Weights of a small GPT-style language model, trained from scratch on English Wikipedia: rotary positions.
Each number is 50 + 15 x the weight over its row's rms, rounded and kept within 0 to 99. Layers, rows and columns count from 0. The size before them is the row's rms in percent of the matrix's.

# layer 5 MLP gate, 192x96, rms 0.152, rows 0-144, columns 0-47
099:52 74 34 70 20 67 55 55 43 44 47 53 20 42 66 54 46 65 49 63 44 31 67 55 74 30 53 66 46 51 57 52 77 58 55 52 53 54 54 45 56 55 41 47 06 79 45 60
109:43 60 44 54 56 35 43 61 19 41 66 56 60 28 64 55 49 54 60 43 52 47 66 57 88 49 25 51 44 36 61 65 46 44 44 59 32 31 43 38 79 39 68 59 54 41 44 50
114:47 37 46 80 48 42 25 67 47 60 39 67 57 65 47 41 58 54 19 69 39 29 47 41 56 66 62 25 38 51 29 43 56 44 39 41 45 49 51 51 36 27 67 17 70 51 51 55
112:74 43 76 41 39 71 57 48 55 52 51 47 41 60 50 35 30 61 33 34 67 32 59 67 33 52 55 36 22 42 39 69 50 48 47 46 51 63 46 73 31 48 68 42 52 46 78 53
101:66 48 62 25 50 56 58 45 62 85 82 66 56 61 54 30 36 28 51 45 58 52 55 42 47 38 35 80 42 63 29 73 39 65 56 70 53 33 69 53 43 24 54 36 52 64 47 42
111:36 43 47 60 54 56 31 46 63 35 29 70 68 46 53 40 54 28 37 34 45 45 42 33 40 63 46 51 49 56 34 54 35 41 39 28 35 34 18 53 58 41 25 57 76 72 36 49
090:46 42 37 39 38 61 46 57 34 47 73 72 72 52 77 68 69 73 56 19 69 67 81 69 55 60 38 41 57 35 54 48 28 68 71 39 50 34 58 46 61 47 28 48 78 27 37 79
103:42 77 47 35 57 65 44 50 81 54 63 54 35 72 58 32 56 40 57 62 28 45 43 41 65 68 60 54 22 47 53 45 61 61 50 29 56 50 58 44 53 79 83 39 40 58 83 78
096:81 36 44 61 74 51 45 72 53 53 47 77 82 10 56 38 58 56 46 63 35 62 47 61 44 69 64 62 55 55 57 37 66 43 20 45 25 48 56 37 49 34 45 23 42 69 55 46
094:65 75 55 41 80 56 62 66 37 34 23 73 44 62 63 57 95 28 28 27 54 72 44 51 37 61 53 63 52 45 43 52 47 41 53 73 63 59 58 47 49 44 43 38 78 48 45 57
086:52 38 56 64 51 48 58 34 75 62 54 62 65 61 46 33 47 55 31 75 61 44 58 55 51 38 46 48 21 56 49 75 23 79 63 64 22 58 23 58 31 59 60 45 55 66 69 62
115:33 72 38 62 61 43 63 37 35 51 56 64 40 88 56 34 61 26 40 41 58 47 39 51 59 53 52 31 40 61 56 85 63 40 67 53 60 55 66 59 65 59 58 59 60 36 41 88
099:20 67 36 59 38 63 48 52 50 72 19 61 44 49 74 40 16 31 58 40 58 46 66 67 48 65 64 47 29 52 53 70 40 44 27 66 63 51 35 20 63 46 52 68 44 55 65 69
091:42 57 74 60 49 34 16 43 39 44 48 52 64 57 30 57 76 47 37 60 61 61 57 69 56 55 39 52 81 63 42 74 59 70 40 17 32 55 60 57 47 63 82 39 69 47 41 56
118:41 72 20 47 83 29 68 63 32 87 49 78 67 62 43 36 29 46 38 64 37 53 64 49 68 28 42 28 29 41 45 32 44 64 43 43 62 51 46 25 39 76 71 48 81 52 41 74
100:65 61 63 52 29 53 37 31 67 30 29 79 66 44 30 53 44 73 23 65 46 41 43 67 69 27 50 60 44 57 34 67 51 42 41 66 53 34 50 43 47 49 60 76 46 40 62 48
098:62 31 76 41 42 27 43 35 48 42 46 45 67 36 71 41 99 41 57 66 13 70 75 62 64 70 37 62 45 28 58 49 52 36 32 55 33 66 41 52 50 45 35 39 65 75 61 50
105:57 50 45 75 45 69 76 82 41 65 69 75 42 21 91 62 45 37 63 27 23 64 76 54 68 53 38 49 41 39 49 61 50 39 28 38 33 45 90 36 34 59 22 74 50 59 51 54
091:64 83 54 64 63 34 66 67 61 59 53 56 45 10 39 48 53 64 56 65 61 59 56 57 47 29 51 57 61 45 46 45 87 52 47 67 60 62 47 64 37 62 45 55 34 50 27 56
088:55 77 32 26 42 47 49 72 75 52 40 50 28 36 39 49 54 22 38 37 49 70 67 73 57 54 13 28 45 47 48 31 45 60 46 44 25 61 40 39 72 67 43 51 69 63 41 59
103:46 32 84 51 38 50 56 35 55 46 52 59 39 67 35 67 60 33 15 71 48 35 48 52 38 55 40 65 33 53 59 37 41 59 30 68 74 46 60 63 35 46 47 64 20 51 49 38
094:69 34 72 55 55 73 53 32 67 80 44 58 63 57 44 37 70 21 51 53 56 26 85 30 40 66 41 38 48 50 27 42 52 56 69 36 20 78 77 47 37 34 79 38 59 75 44 32
104:29 24 66 43 35 60 51 52 34 57 29 40 74 57 46 55 43 44 43 61 45 43 49 77 27 70 61 68 88 62 47 51 61 96 51 26 61 52 48 52 62 49 17 42 38 33 56 37
094:25 70 36 54 54 26 51 60 46 39 43 43 55 59 57 32 58 43 28 46 32 24 45 46 48 54 41 31 47 23 39 38 36 64 55 59 41 80 55 51 76 57 33 62 61 45 55 66
105:51 55 53 81 43 66 27 58 70 80 45 31 52 35 53 30 44 47 68 61 47 48 45 69 33 47 45 58 39 40 66 50 54 51 61 23 66 49 46 42 39 55 35 47 59 81 20 46
119:24 26 57 42 44 60 46 61 74 38 49 48 56 57 38 36 55 49 46 68 55 32 49 48 48 69 45 55 40 58 48 43 41 39 17 36 21 53 50 14 50 62 74 64 53 55 65 45
098:60 56 39 48 53 57 40 49 35 64 49 46 25 12 32 51 27 57 79 65 46 50 60 48 38 39 47 33 38 41 49 45 23 70 62 50 26 50 27 62 53 23 63 56 64 44 44 37
094:50 48 58 29 53 46 47 67 57 32 73 69 33 48 48 59 23 34 50 47 56 66 59 64 90 22 50 61 61 55 53 47 51 36 38 18 95 59 53 29 52 60 53 57 51 43 57 56
106:38 37 71 81 53 37 64 72 44 55 64 45 54 69 60 71 57 33 46 91 53 37 21 63 50 42 44 56 59 69 66 34 58 36 70 35 52 68 56 64 76 57 44 69 54 26 78 59
107:53 46 47 73 48 65 45 26 47 17 46 65 40 67 64 27 34 48 68 70 55 53 52 70 37 73 22 22 37 49 50 56 36 44 71 53 35 54 68 51 34 48 81 18 53 50 35 61
092:56 48 69 57 42 50 39 43 49 57 64 62 54 35 28 39 69 49 89 72 52 72 70 46 68 78 68 65 34 32 66 48 42 36 26 55 37 52 42 62 49 64 84 43 31 59 41 34
103:24 45 41 28 27 75 66 50 63 46 39 38 58 70 32 60 84 42 40 32 52 48 63 38 63 45 65 41 48 59 67 49 46 54 85 26 52 55 30 54 52 44 28 64 79 55 51 52
106:60 99 57 24 55 56 57 49 34 52 52 36 81 42 47 72 65 25 33 46 56 48 54 79 42 30 27 41 38 42 55 53 49 64 49 56 77 54 48 49 59 77 47 55 33 58 35 55
104:59 24 52 83 29 78 39 72 69 41 68 56 51 62 67 59 45 67 47 53 59 21 43 68 45 55 44 42 36 53 65 69 64 90 59 76 52 46 51 75 38 30 35 73 28 73 30 33
093:61 46 62 38 40 68 59 54 53 41 35 45 49 48 76 80 40 40 30 58 32 51 57 79 42 32 43 67 60 55 51 40 34 39 78 84 45 54 60 60 62 32 63 54 36 69 39 47
094:48 32 19 32 46 49 14 48 48 50 44 57 19 53 55 55 44 50 33 36 49 61 75 36 83 70 62 42 47 46 74 65 69 56 44 20 33 61 47 77 50 48 89 20 36 60 52 66
104:54 62 62 37 41 74 58 30 33 41 75 55 37 68 52 36 52 46 48 46 66 61 54 39 63 35 62 64 77 72 58 75 55 81 68 82 21 69 33 32 39 76 36 68 66 72 70 62
096:48 46 83 49 39 46 51 57 28 30 40 81 37 53 48 20 50 36 57 81 29 55 29 52 48 31 38 74 50 70 39 51 82 53 49 71 51 38 53 43 45 70 40 47 48 40 54 38
084:47 43 42 52 61 72 51 42 27 30 36 52 34 51 29 26 58 83 24 58 74 57 29 50 56 70 32 66 22 69 46 65 56 90 58 32 63 62 69 31 49 31 57 72 33 36 62 60
108:52 51 56 71 37 75 35 41 19 82 45 30 48 22 36 49 39 38 53 56 30 55 35 30 61 58 25 45 43 42 50 73 70 45 56 46 32 28 74 37 51 32 84 52 69 64 71 51
104:83 30 79 72 55 57 43 54 52 72 33 30 56 32 54 68 49 37 55 34 48 28 55 48 39 19 57 58 61 44 62 46 37 61 37 24 58 60 50 34 21 56 43 48 56 59 88 55
106:58 40 45 60 47 63 48 42 51 44 43 40 56 59 74 63 29 33 50 32 78 43 36 47 59 40 62 40 40 41 56 27 98 34 59 60 47 45 67 63 42 64 51 28 58 60 72 54
101:52 46 40 50 52 63 61 54 41 53 46 53 62 44 46 43 45 80 30 47 42 65 71 69 73 41 52 55 71 32 46 49 58 21 58 25 67 57 37 31 47 40 62 42 72 68 62 72
109:48 27 54 87 73 75 54 40 60 58 34 58 70 36 59 25 51 49 72 57 40 46 46 55 49 43 71 52 47 56 60 72 45 41 47 68 57 68 64 51 48 57 46 48 87 60 34 46
112:33 50 36 39 32 48 50 46 48 28 43 69 55 74 56 38 74 49 06 51 36 27 60 15 85 42 37 48 38 75 21 51 21 56 62 44 55 38 63 40 43 74 40 68 57 45 62 31
119:53 35 66 80 77 48 30 38 55 62 55 66 38 38 55 72 58 45 36 61 39 33 68 46 47 42 48 47 45 67 07 57 62 80 43 55 51 43 67 67 46 40 52 54 34 81 58 40
112:71 45 31 66 54 48 70 16 53 52 72 58 69 43 21 57 76 46 33 72 53 41 56 59 28 59 47 75 56 32 59 61 21 71 57 65 57 53 34 87 22 82 63 68 33 51 57 50
102:54 63 52 69 46 56 53 63 69 54 30 28 45 41 53 61 45 66 45 78 40 38 77 61 48 71 48 41 37 81 28 48 37 74 50 52 50 53 53 60 63 44 46 83 51 23 43 60
110:50 32 53 42 36 53 49 48 28 60 28 74 78 45 32 53 52 36 36 58 33 58 58 55 51 14 35 77 81 30 43 46 42 70 37 55 40 42 57 68 52 41 61 50 27 46 29 56
100:74 43 73 42 46 39 52 52 38 56 36 41 23 55 76 42 52 27 42 56 41 77 58 45 70 38 64 86 53 32 45 34 56 42 61 53 49 45 45 50 82 51 59 52 82 54 57 55
106:54 63 75 41 35 38 33 48 45 52 52 65 42 32 50 51 59 56 76 93 43 43 44 40 80 35 57 29 68 54 61 32 75 56 46 50 66 42 55 65 15 59 27 38 50 49 58 22
100:75 55 61 55 40 31 68 30 54 46 61 64 35 36 62 59 83 42 33 42 49 42 45 71 38 50 36 48 44 57 47 39 20 56 61 54 43 47 44 68 49 82 56 27 68 46 24 30
104:13 59 52 47 38 49 48 77 33 45 58 43 48 17 53 59 59 60 37 38 35 33 45 62 54 48 65 81 62 36 47 39 33 77 70 82 62 42 52 37 86 57 55 59 55 50 62 39
111:47 52 42 51 60 40 74 50 43 56 27 53 53 57 52 34 44 41 30 75 60 68 47 51 77 28 12 15 27 50 41 45 52 37 51 65 76 21 62 43 33 24 46 65 45 47 15 81
099:72 44 49 26 67 47 48 77 67 63 40 52 43 43 62 43 68 57 69 42 47 48 67 51 83 58 55 24 66 35 42 69 56 50 44 05 72 56 38 48 42 54 30 46 44 70 50 70
096:43 38 62 18 47 63 58 75 50 65 73 50 72 71 47 66 24 74 44 23 68 46 63 55 65 51 39 51 64 36 30 31 36 54 33 39 55 38 54 22 88 63 58 47 59 62 59 59
085:65 75 21 43 72 49 24 45 44 49 71 52 62 41 37 58 47 57 47 52 47 48 41 42 15 73 40 31 39 55 84 50 74 30 13 67 59 54 54 57 34 35 56 38 57 53 31 55
108:48 43 66 64 36 59 64 32 43 65 59 70 67 55 49 59 44 71 48 25 55 59 58 61 65 49 50 57 61 27 65 46 56 42 79 33 21 40 53 29 64 20 58 29 79 74 69 46
107:63 51 59 61 44 52 48 42 42 71 59 48 39 33 31 62 70 41 45 70 65 34 46 33 37 40 41 44 46 31 33 49 25 75 48 55 60 38 47 61 57 26 58 70 16 29 68 64
088:42 49 46 50 48 39 53 58 39 79 74 25 21 14 39 59 52 59 41 34 59 44 57 60 22 54 45 34 53 54 17 30 52 77 59 45 50 56 31 55 72 60 68 59 57 29 56 60
111:26 14 46 82 47 58 29 31 45 44 63 55 46 61 37 33 50 52 62 54 48 43 39 53 40 28 38 38 40 66 50 85 57 66 30 65 63 49 56 37 42 63 61 63 61 62 59 21
106:38 35 37 68 58 73 44 53 82 37 43 55 40 35 58 34 43 44 36 38 05 55 44 57 54 60 29 50 33 43 43 58 55 88 50 55 68 39 45 34 49 96 77 35 66 36 21 38
097:63 43 41 40 32 36 44 54 56 39 57 49 47 38 55 27 38 65 52 80 51 29 35 36 43 30 42 60 46 29 56 56 31 25 61 56 36 53 39 43 74 53 41 64 44 45 61 37
103:53 52 65 56 77 56 45 55 40 48 72 63 59 59 43 55 26 64 71 61 38 11 71 42 81 39 50 35 39 15 41 43 46 51 17 51 54 49 59 57 30 61 73 36 59 68 19 72
115:65 51 52 32 53 25 72 65 45 50 23 53 36 59 38 60 23 64 52 37 45 37 45 43 64 29 50 45 62 52 36 45 78 64 52 53 54 49 30 38 45 50 50 50 22 48 49 42
094:63 49 50 38 44 58 38 35 32 39 52 54 63 60 37 24 36 36 31 50 38 63 58 46 63 18 58 67 47 61 56 66 63 41 65 33 37 50 51 66 47 39 51 29 35 81 80 38
093:66 48 40 73 25 58 42 73 60 54 49 57 64 41 22 32 48 65 64 60 58 18 25 48 44 42 51 60 39 50 60 47 52 26 47 44 45 66 52 77 72 38 74 81 51 32 48 49
098:41 60 47 53 44 63 59 90 43 52 85 85 51 40 55 49 44 46 32 23 39 64 40 69 46 14 49 55 57 37 74 40 49 50 39 46 51 15 47 64 46 47 38 32 57 60 25 84
103:58 45 45 49 64 79 67 64 60 44 58 68 53 55 40 52 21 36 59 30 44 69 55 52 43 29 07 55 59 38 75 27 27 72 47 41 37 44 55 28 59 33 61 65 84 37 53 47
103:57 53 36 41 43 54 60 33 74 62 80 64 58 33 57 46 28 43 56 64 47 46 31 27 51 32 50 65 68 59 51 55 72 67 56 72 49 60 63 47 38 60 48 34 34 64 37 62
100:81 57 58 74 69 58 25 70 62 61 26 43 25 24 58 58 35 27 51 57 47 46 63 79 59 48 57 42 43 42 37 55 47 55 54 28 84 64 43 25 38 32 56 61 52 40 36 66
106:28 57 62 63 36 62 44 41 30 58 47 68 47 49 40 37 55 33 45 83 40 34 45 54 36 47 59 31 55 54 36 84 46 51 71 75 53 57 55 71 72 72 54 71 43 57 51 33
110:52 50 03 35 59 62 37 49 55 65 47 89 75 45 36 72 61 35 52 38 52 57 74 68 32 69 37 62 73 47 37 37 36 57 36 54 53 54 32 53 45 46 70 65 21 73 46 53
095:41 41 49 27 33 48 31 54 58 27 48 47 69 76 38 42 21 49 53 77 46 57 50 62 42 48 50 56 51 22 43 37 46 57 83 53 49 51 57 27 38 46 76 34 46 45 23 40
100:65 55 31 36 65 48 32 55 53 76 50 73 33 43 43 54 39 49 45 60 72 63 53 36 59 50 69 58 60 31 56 44 52 55 77 39 83 59 23 52 65 56 74 32 34 67 33 47
095:58 41 44 44 41 58 53 32 35 69 49 54 28 58 64 27 36 62 73 41 64 44 59 55 45 62 26 56 41 30 30 58 36 61 61 41 06 39 28 36 58 42 65 26 79 43 56 52
093:74 43 47 58 68 38 46 63 51 67 60 79 60 68 16 46 43 63 47 17 70 33 52 41 64 43 48 39 45 59 44 67 56 30 64 37 49 43 23 56 49 44 54 38 88 76 45 35
095:55 04 46 64 55 51 52 56 56 48 66 23 61 45 63 74 52 34 41 59 30 48 56 38 61 78 54 70 67 42 29 53 34 17 51 81 58 49 39 41 43 46 40 31 59 45 72 54
105:44 85 42 55 38 75 73 54 53 60 41 57 35 51 63 48 67 43 20 45 68 43 51 79 27 48 59 60 85 50 51 36 51 54 20 41 63 53 47 46 81 44 34 21 36 64 59 60
091:63 40 57 61 50 64 60 29 33 67 40 58 38 68 65 65 67 60 34 80 61 33 65 35 65 49 59 49 38 84 38 63 34 60 42 58 47 80 28 37 55 45 65 65 39 50 35 53
114:22 60 63 46 34 39 63 66 43 40 51 56 40 53 60 53 42 41 32 48 68 42 53 40 54 19 47 32 55 52 86 61 28 52 41 76 43 59 64 14 67 54 35 67 53 29 60 57
089:52 55 51 74 30 26 42 47 55 41 51 56 41 43 73 22 46 54 63 53 33 39 30 52 47 45 48 29 57 46 54 77 50 61 40 67 68 37 63 43 48 59 72 29 44 55 34 55
091:60 59 40 31 42 68 45 48 26 58 45 36 30 51 54 65 59 62 53 41 42 44 46 49 70 55 35 29 45 64 37 64 69 34 55 38 36 60 78 38 49 64 39 47 60 33 57 80
099:57 54 42 52 37 77 66 17 50 56 47 72 57 54 28 46 35 44 37 37 73 62 48 77 32 46 37 56 41 76 48 46 45 31 99 39 95 55 34 62 61 38 61 61 65 74 48 71
095:78 39 41 46 61 43 68 46 82 25 45 48 39 46 44 89 65 40 63 35 48 44 66 44 70 56 64 48 28 67 39 65 32 54 28 66 37 24 53 39 38 48 34 66 52 61 30 53
082:75 55 53 27 71 53 61 53 59 67 45 40 33 61 47 53 31 22 50 63 19 58 32 27 59 49 60 25 70 74 58 49 86 37 45 49 40 74 38 43 38 72 50 49 49 51 44 56
104:64 54 65 46 26 47 35 67 65 40 40 51 75 37 70 47 60 42 67 80 38 49 49 57 74 67 42 52 56 52 28 39 55 27 56 48 71 62 49 80 64 19 54 79 58 44 32 62
108:34 67 60 47 39 74 63 66 32 47 49 50 48 56 76 72 27 44 70 24 32 28 42 83 60 26 55 38 42 32 44 65 38 70 26 38 74 35 46 31 54 66 66 43 28 54 71 68
096:71 62 30 12 60 60 58 29 49 37 59 51 38 58 72 37 66 48 19 61 59 34 73 61 49 50 38 45 60 61 31 40 22 76 63 35 43 51 14 67 27 63 59 45 55 45 34 52
104:68 72 38 46 68 62 61 51 59 52 37 84 66 39 35 44 65 47 53 29 67 42 69 60 61 41 36 29 55 25 41 65 75 45 63 51 60 27 44 68 62 43 43 44 82 52 57 54
087:52 58 26 60 68 36 70 53 19 64 27 43 37 57 67 67 53 51 38 29 46 55 34 52 61 61 44 17 22 63 58 62 49 48 51 55 26 52 65 62 50 29 56 66 79 69 38 46
096:33 49 75 45 37 46 75 56 39 60 53 47 49 51 72 75 66 22 19 70 53 46 46 40 55 32 38 74 33 58 63 34 65 82 69 56 34 57 66 87 71 60 56 42 52 55 37 59
099:62 38 69 37 59 89 56 31 34 75 59 86 83 64 42 51 62 31 38 60 58 53 75 52 39 61 11 67 64 43 37 52 46 33 91 33 38 39 59 29 36 54 35 70 57 34 42 73
099:37 45 45 56 52 58 35 53 60 73 47 56 62 63 17 36 62 33 39 63 66 51 61 54 38 39 50 68 34 46 59 75 59 38 75 38 32 72 65 48 53 62 67 12 31 65 53 53
122:59 56 63 55 66 58 65 75 79 18 31 50 44 64 19 69 72 38 21 53 46 62 40 70 54 28 66 66 48 50 28 59 61 46 59 25 55 75 49 71 30 88 74 23 71 52 39 42
110:57 53 45 20 44 41 76 59 41 69 81 44 77 58 47 44 74 36 67 49 62 37 60 52 67 62 62 24 49 58 26 50 54 52 44 65 66 74 41 31 76 25 39 69 44 35 63 46
085:54 09 28 41 63 69 51 56 64 35 23 37 33 58 50 31 44 45 47 59 53 44 51 33 40 35 26 56 46 55 45 51 67 44 59 29 52 54 61 46 65 47 65 49 56 81 23 66
100:40 68 55 70 45 60 46 69 44 27 50 53 90 77 30 52 57 65 32 64 52 56 62 64 65 58 50 61 12 45 78 63 35 57 32 20 66 45 33 73 22 32 57 63 75 51 51 56
104:29 48 37 67 47 79 58 66 53 48 58 44 43 50 49 86 39 44 35 62 22 62 36 52 47 49 34 45 51 49 45 34 49 51 69 76 44 38 53 45 31 71 67 39 44 54 52 58
095:50 25 37 69 27 61 63 40 49 41 45 57 39 31 48 35 68 74 38 73 73 31 71 71 50 38 39 64 50 67 57 64 71 47 62 36 78 53 85 77 58 72 61 61 33 28 39 61
099:63 63 80 66 41 59 51 52 35 68 33 48 45 44 34 14 52 60 53 41 33 72 42 63 70 52 61 57 28 42 52 69 71 42 21 50 56 51 68 73 46 69 59 45 45 35 24 41
086:18 54 14 76 41 59 69 50 52 35 59 29 27 51 25 43 58 78 56 51 44 34 31 50 52 33 60 41 62 19 27 44 40 50 75 68 50 52 19 61 45 56 31 65 44 37 62 55
111:51 44 49 71 52 47 71 29 41 36 50 76 33 42 68 48 43 57 39 85 58 32 36 58 74 67 65 40 68 74 42 37 73 37 53 80 59 43 58 55 66 37 85 60 57 44 51 42
109:61 29 39 64 33 64 53 35 75 72 27 40 51 48 51 45 53 66 41 81 73 50 22 27 53 31 53 55 64 48 27 30 65 46 37 28 43 35 43 54 65 51 57 58 56 30 27 46
100:21 34 24 85 76 89 38 56 41 38 30 33 61 52 42 26 66 44 48 36 38 45 56 45 26 62 47 46 40 41 51 61 44 53 81 42 48 31 75 35 58 65 46 73 61 49 57 56
101:63 40 54 14 50 71 50 59 53 55 64 23 32 43 67 66 49 36 75 48 51 49 49 48 36 48 45 70 51 52 31 45 68 75 73 45 65 53 36 33 38 47 68 44 57 25 69 57
100:40 49 28 25 44 70 20 71 64 71 57 63 46 41 54 40 56 57 55 34 37 59 53 51 68 25 66 37 56 42 54 39 74 45 34 34 66 66 63 18 58 37 45 58 57 55 53 80
111:47 56 27 62 59 56 67 57 49 68 69 57 61 30 27 59 45 83 42 70 48 36 58 59 48 42 40 41 62 45 67 32 42 56 35 44 54 72 46 52 51 40 70 30 51 51 63 51
109:65 43 50 69 38 65 45 50 51 73 69 51 63 40 12 40 64 43 36 40 50 36 67 70 08 62 36 56 64 51 37 70 76 76 54 67 44 55 60 62 30 65 70 65 39 50 71 05
094:53 57 62 37 47 43 72 65 45 59 63 47 34 33 51 37 62 26 48 32 37 52 31 85 50 76 37 61 34 53 49 61 57 34 44 68 55 64 46 46 40 36 43 42 52 71 41 48
105:47 72 56 79 51 50 57 61 55 44 46 29 44 30 56 30 66 35 41 61 46 48 45 43 34 48 41 33 38 46 72 33 37 76 23 45 64 62 79 43 41 58 60 57 49 52 55 60
099:75 69 65 53 52 17 48 51 29 45 45 38 39 60 48 54 49 52 56 59 40 44 77 68 59 51 39 48 57 22 39 55 58 65 39 89 41 33 46 56 53 27 30 37 66 63 47 42
091:49 53 45 37 39 49 40 73 52 38 41 51 24 62 55 47 42 52 19 64 66 30 56 59 68 79 69 60 74 17 34 53 39 35 59 40 74 19 45 66 58 36 46 30 52 63 64 43
105:57 39 58 34 58 50 56 64 43 29 38 27 50 68 38 67 60 72 32 48 44 37 55 66 62 70 45 59 79 49 58 45 41 78 26 64 43 41 50 25 39 79 46 43 56 45 26 17
088:46 50 52 56 44 36 41 35 62 45 62 82 48 50 58 60 60 49 30 76 40 57 63 62 36 55 30 44 79 28 42 41 67 35 41 55 39 56 78 45 68 56 73 68 62 51 73 64
100:33 43 55 63 54 24 31 40 08 36 68 35 33 40 74 53 32 05 47 53 64 53 67 39 66 46 53 57 41 47 56 81 42 29 30 64 68 48 64 58 57 43 77 51 45 39 80 54
102:71 41 64 60 69 61 67 41 58 53 55 59 51 53 65 77 96 62 68 72 53 55 56 56 82 36 54 61 65 58 52 34 46 65 71 50 46 36 37 44 52 65 62 29 65 72 68 55
093:48 64 21 58 71 71 38 35 09 34 57 18 34 47 68 21 19 25 59 50 61 39 33 21 42 45 37 47 54 24 49 63 59 52 43 36 51 72 37 49 51 73 75 47 60 38 26 42
101:55 54 26 49 58 79 56 57 30 45 47 55 86 60 58 85 44 58 21 61 34 47 54 43 66 52 42 64 40 18 74 54 48 55 68 30 57 31 62 46 24 29 38 59 63 41 57 58
100:46 65 48 47 38 44 50 68 47 57 71 48 51 36 34 59 45 36 45 66 63 46 84 50 52 34 07 40 76 50 62 52 50 50 46 44 79 55 50 39 47 37 61 53 55 37 54 71
095:58 65 48 59 29 44 78 57 51 61 57 45 51 44 35 52 62 45 43 43 70 38 54 53 59 81 71 56 68 15 43 59 39 56 75 60 23 69 56 57 53 63 56 05 47 60 50 47
105:60 66 32 17 56 63 65 67 29 64 32 50 69 49 46 53 67 58 59 37 59 48 59 60 47 35 50 41 42 29 63 53 50 64 59 09 61 27 36 26 57 51 59 45 59 49 75 54
102:50 76 62 37 67 61 38 28 52 41 56 67 60 76 34 51 34 41 62 67 47 38 63 41 59 20 61 53 90 39 36 58 49 63 58 62 37 46 45 45 55 49 83 75 44 68 74 44
099:74 76 41 31 48 46 50 37 16 63 56 69 42 72 55 50 55 41 51 48 43 40 56 27 52 60 39 34 58 52 40 56 44 67 66 46 31 66 40 52 47 30 62 68 43 30 62 94
092:90 72 42 58 48 34 52 49 53 45 28 36 50 59 73 60 60 48 48 43 78 51 41 67 65 60 54 46 75 46 45 62 56 49 31 54 55 53 55 42 83 53 63 55 42 56 64 34
091:48 56 85 37 31 41 39 47 54 40 40 44 30 37 67 50 35 51 35 40 54 50 63 70 74 56 41 20 33 51 67 71 78 47 31 40 56 42 53 68 82 63 62 54 39 50 75 69
087:38 51 40 60 58 55 42 68 43 43 56 56 32 49 27 56 57 50 26 44 58 47 30 50 62 38 27 64 40 65 78 28 40 40 29 13 49 57 96 69 66 59 70 50 48 45 56 57
092:63 43 28 43 52 50 71 47 52 52 54 54 40 56 69 31 52 29 35 66 47 63 65 50 67 65 19 62 55 47 64 33 47 57 67 62 54 72 70 74 77 76 42 55 60 36 85 45
113:59 26 46 68 30 45 68 46 44 31 33 39 34 47 36 65 70 55 55 56 79 29 12 44 52 29 83 47 42 62 18 64 64 64 57 45 69 60 55 49 55 29 18 44 31 76 55 39
113:54 45 64 40 36 46 37 28 35 71 76 59 63 45 47 56 64 28 48 79 50 52 30 58 45 64 68 34 66 33 39 34 44 46 68 62 42 41 45 30 35 65 52 80 40 53 46 46
080:29 49 34 43 79 27 35 15 84 50 39 58 36 62 50 39 45 38 25 88 53 42 46 48 47 49 54 51 64 35 46 47 18 63 67 44 38 55 57 40 72 32 44 47 43 56 49 65
092:52 63 53 65 25 56 44 32 56 81 47 41 65 22 74 88 51 62 72 46 41 69 49 38 50 53 63 61 40 14 66 69 38 66 38 51 39 57 36 56 71 53 37 63 38 43 80 51
079:64 32 17 41 75 55 45 37 45 41 54 49 36 53 62 63 39 63 51 37 75 65 65 49 39 45 52 21 37 31 68 23 55 59 48 69 69 76 51 61 38 51 52 64 57 67 62 64
092:58 34 18 45 63 60 70 54 68 49 53 29 62 65 06 47 53 65 38 48 83 43 67 37 68 36 29 70 41 48 56 75 46 49 37 38 51 14 55 59 67 60 78 45 53 50 16 32
089:59 12 54 58 47 32 33 46 70 37 13 52 43 50 81 58 43 64 38 51 67 35 51 50 51 64 62 33 58 64 47 73 08 62 32 43 16 59 49 43 69 40 73 53 52 27 48 53
100:30 41 41 54 54 40 55 29 57 39 48 75 39 44 63 56 52 52 67 26 75 12 56 44 57 23 47 55 50 56 67 70 55 71 51 58 76 74 58 43 71 69 26 33 66 68 59 35
102:82 32 67 46 57 59 41 41 37 62 42 64 46 28 37 49 46 56 64 58 39 39 58 46 62 34 54 47 46 52 37 60 54 22 63 58 42 50 28 53 52 33 94 63 58 52 54 70
105:45 51 49 46 43 53 45 62 19 55 47 54 64 56 68 62 52 53 40 77 50 19 86 50 50 66 32 26 47 68 46 69 51 48 56 48 58 17 68 77 50 46 46 13 64 64 60 61
100:81 76 58 47 70 54 66 78 43 46 43 54 52 45 52 37 44 46 26 46 35 75 61 55 60 51 38 72 30 62 46 31 54 55 37 42 44 50 10 17 78 53 46 44 57 61 49 85
105:66 78 35 20 38 42 66 40 54 36 59 85 62 50 21 53 73 62 56 59 30 52 33 53 57 57 45 29 56 75 57 44 23 57 51 60 49 41 39 51 30 61 68 66 56 46 52 71
107:63 34 79 33 62 49 41 51 49 22 61 60 58 51 41 39 37 39 40 60 32 39 48 59 49 45 58 50 50 62 46 37 18 78 45 71 24 47 28 71 49 32 56 47 55 59 51 63
095:49 56 34 37 46 48 50 80 43 40 52 68 68 49 61 42 62 42 69 44 56 52 41 68 43 78 67 20 68 65 39 67 41 37 37 68 46 61 29 36 60 17 70 54 30 46 36 81
108:57 45 42 52 36 61 48 64 42 71 37 44 61 70 56 80 38 57 52 56 30 90 36 64 70 48 49 53 71 33 49 27 39 59 52 28 65 35 41 34 64 43 42 49 71 47 66 62
114:77 66 63 22 27 40 56 62 41 41 44 38 41 50 68 50 41 63 56 67 66 47 28 53 53 40 57 65 77 64 60 58 53 42 48 43 51 39 33 46 51 64 33 48 41 66 26 52
083:54 73 71 58 46 42 30 54 36 67 67 50 68 73 56 29 40 16 54 53 47 40 50 46 46 61 66 59 80 11 33 67 34 59 55 52 43 41 32 51 73 58 32 53 44 55 73 63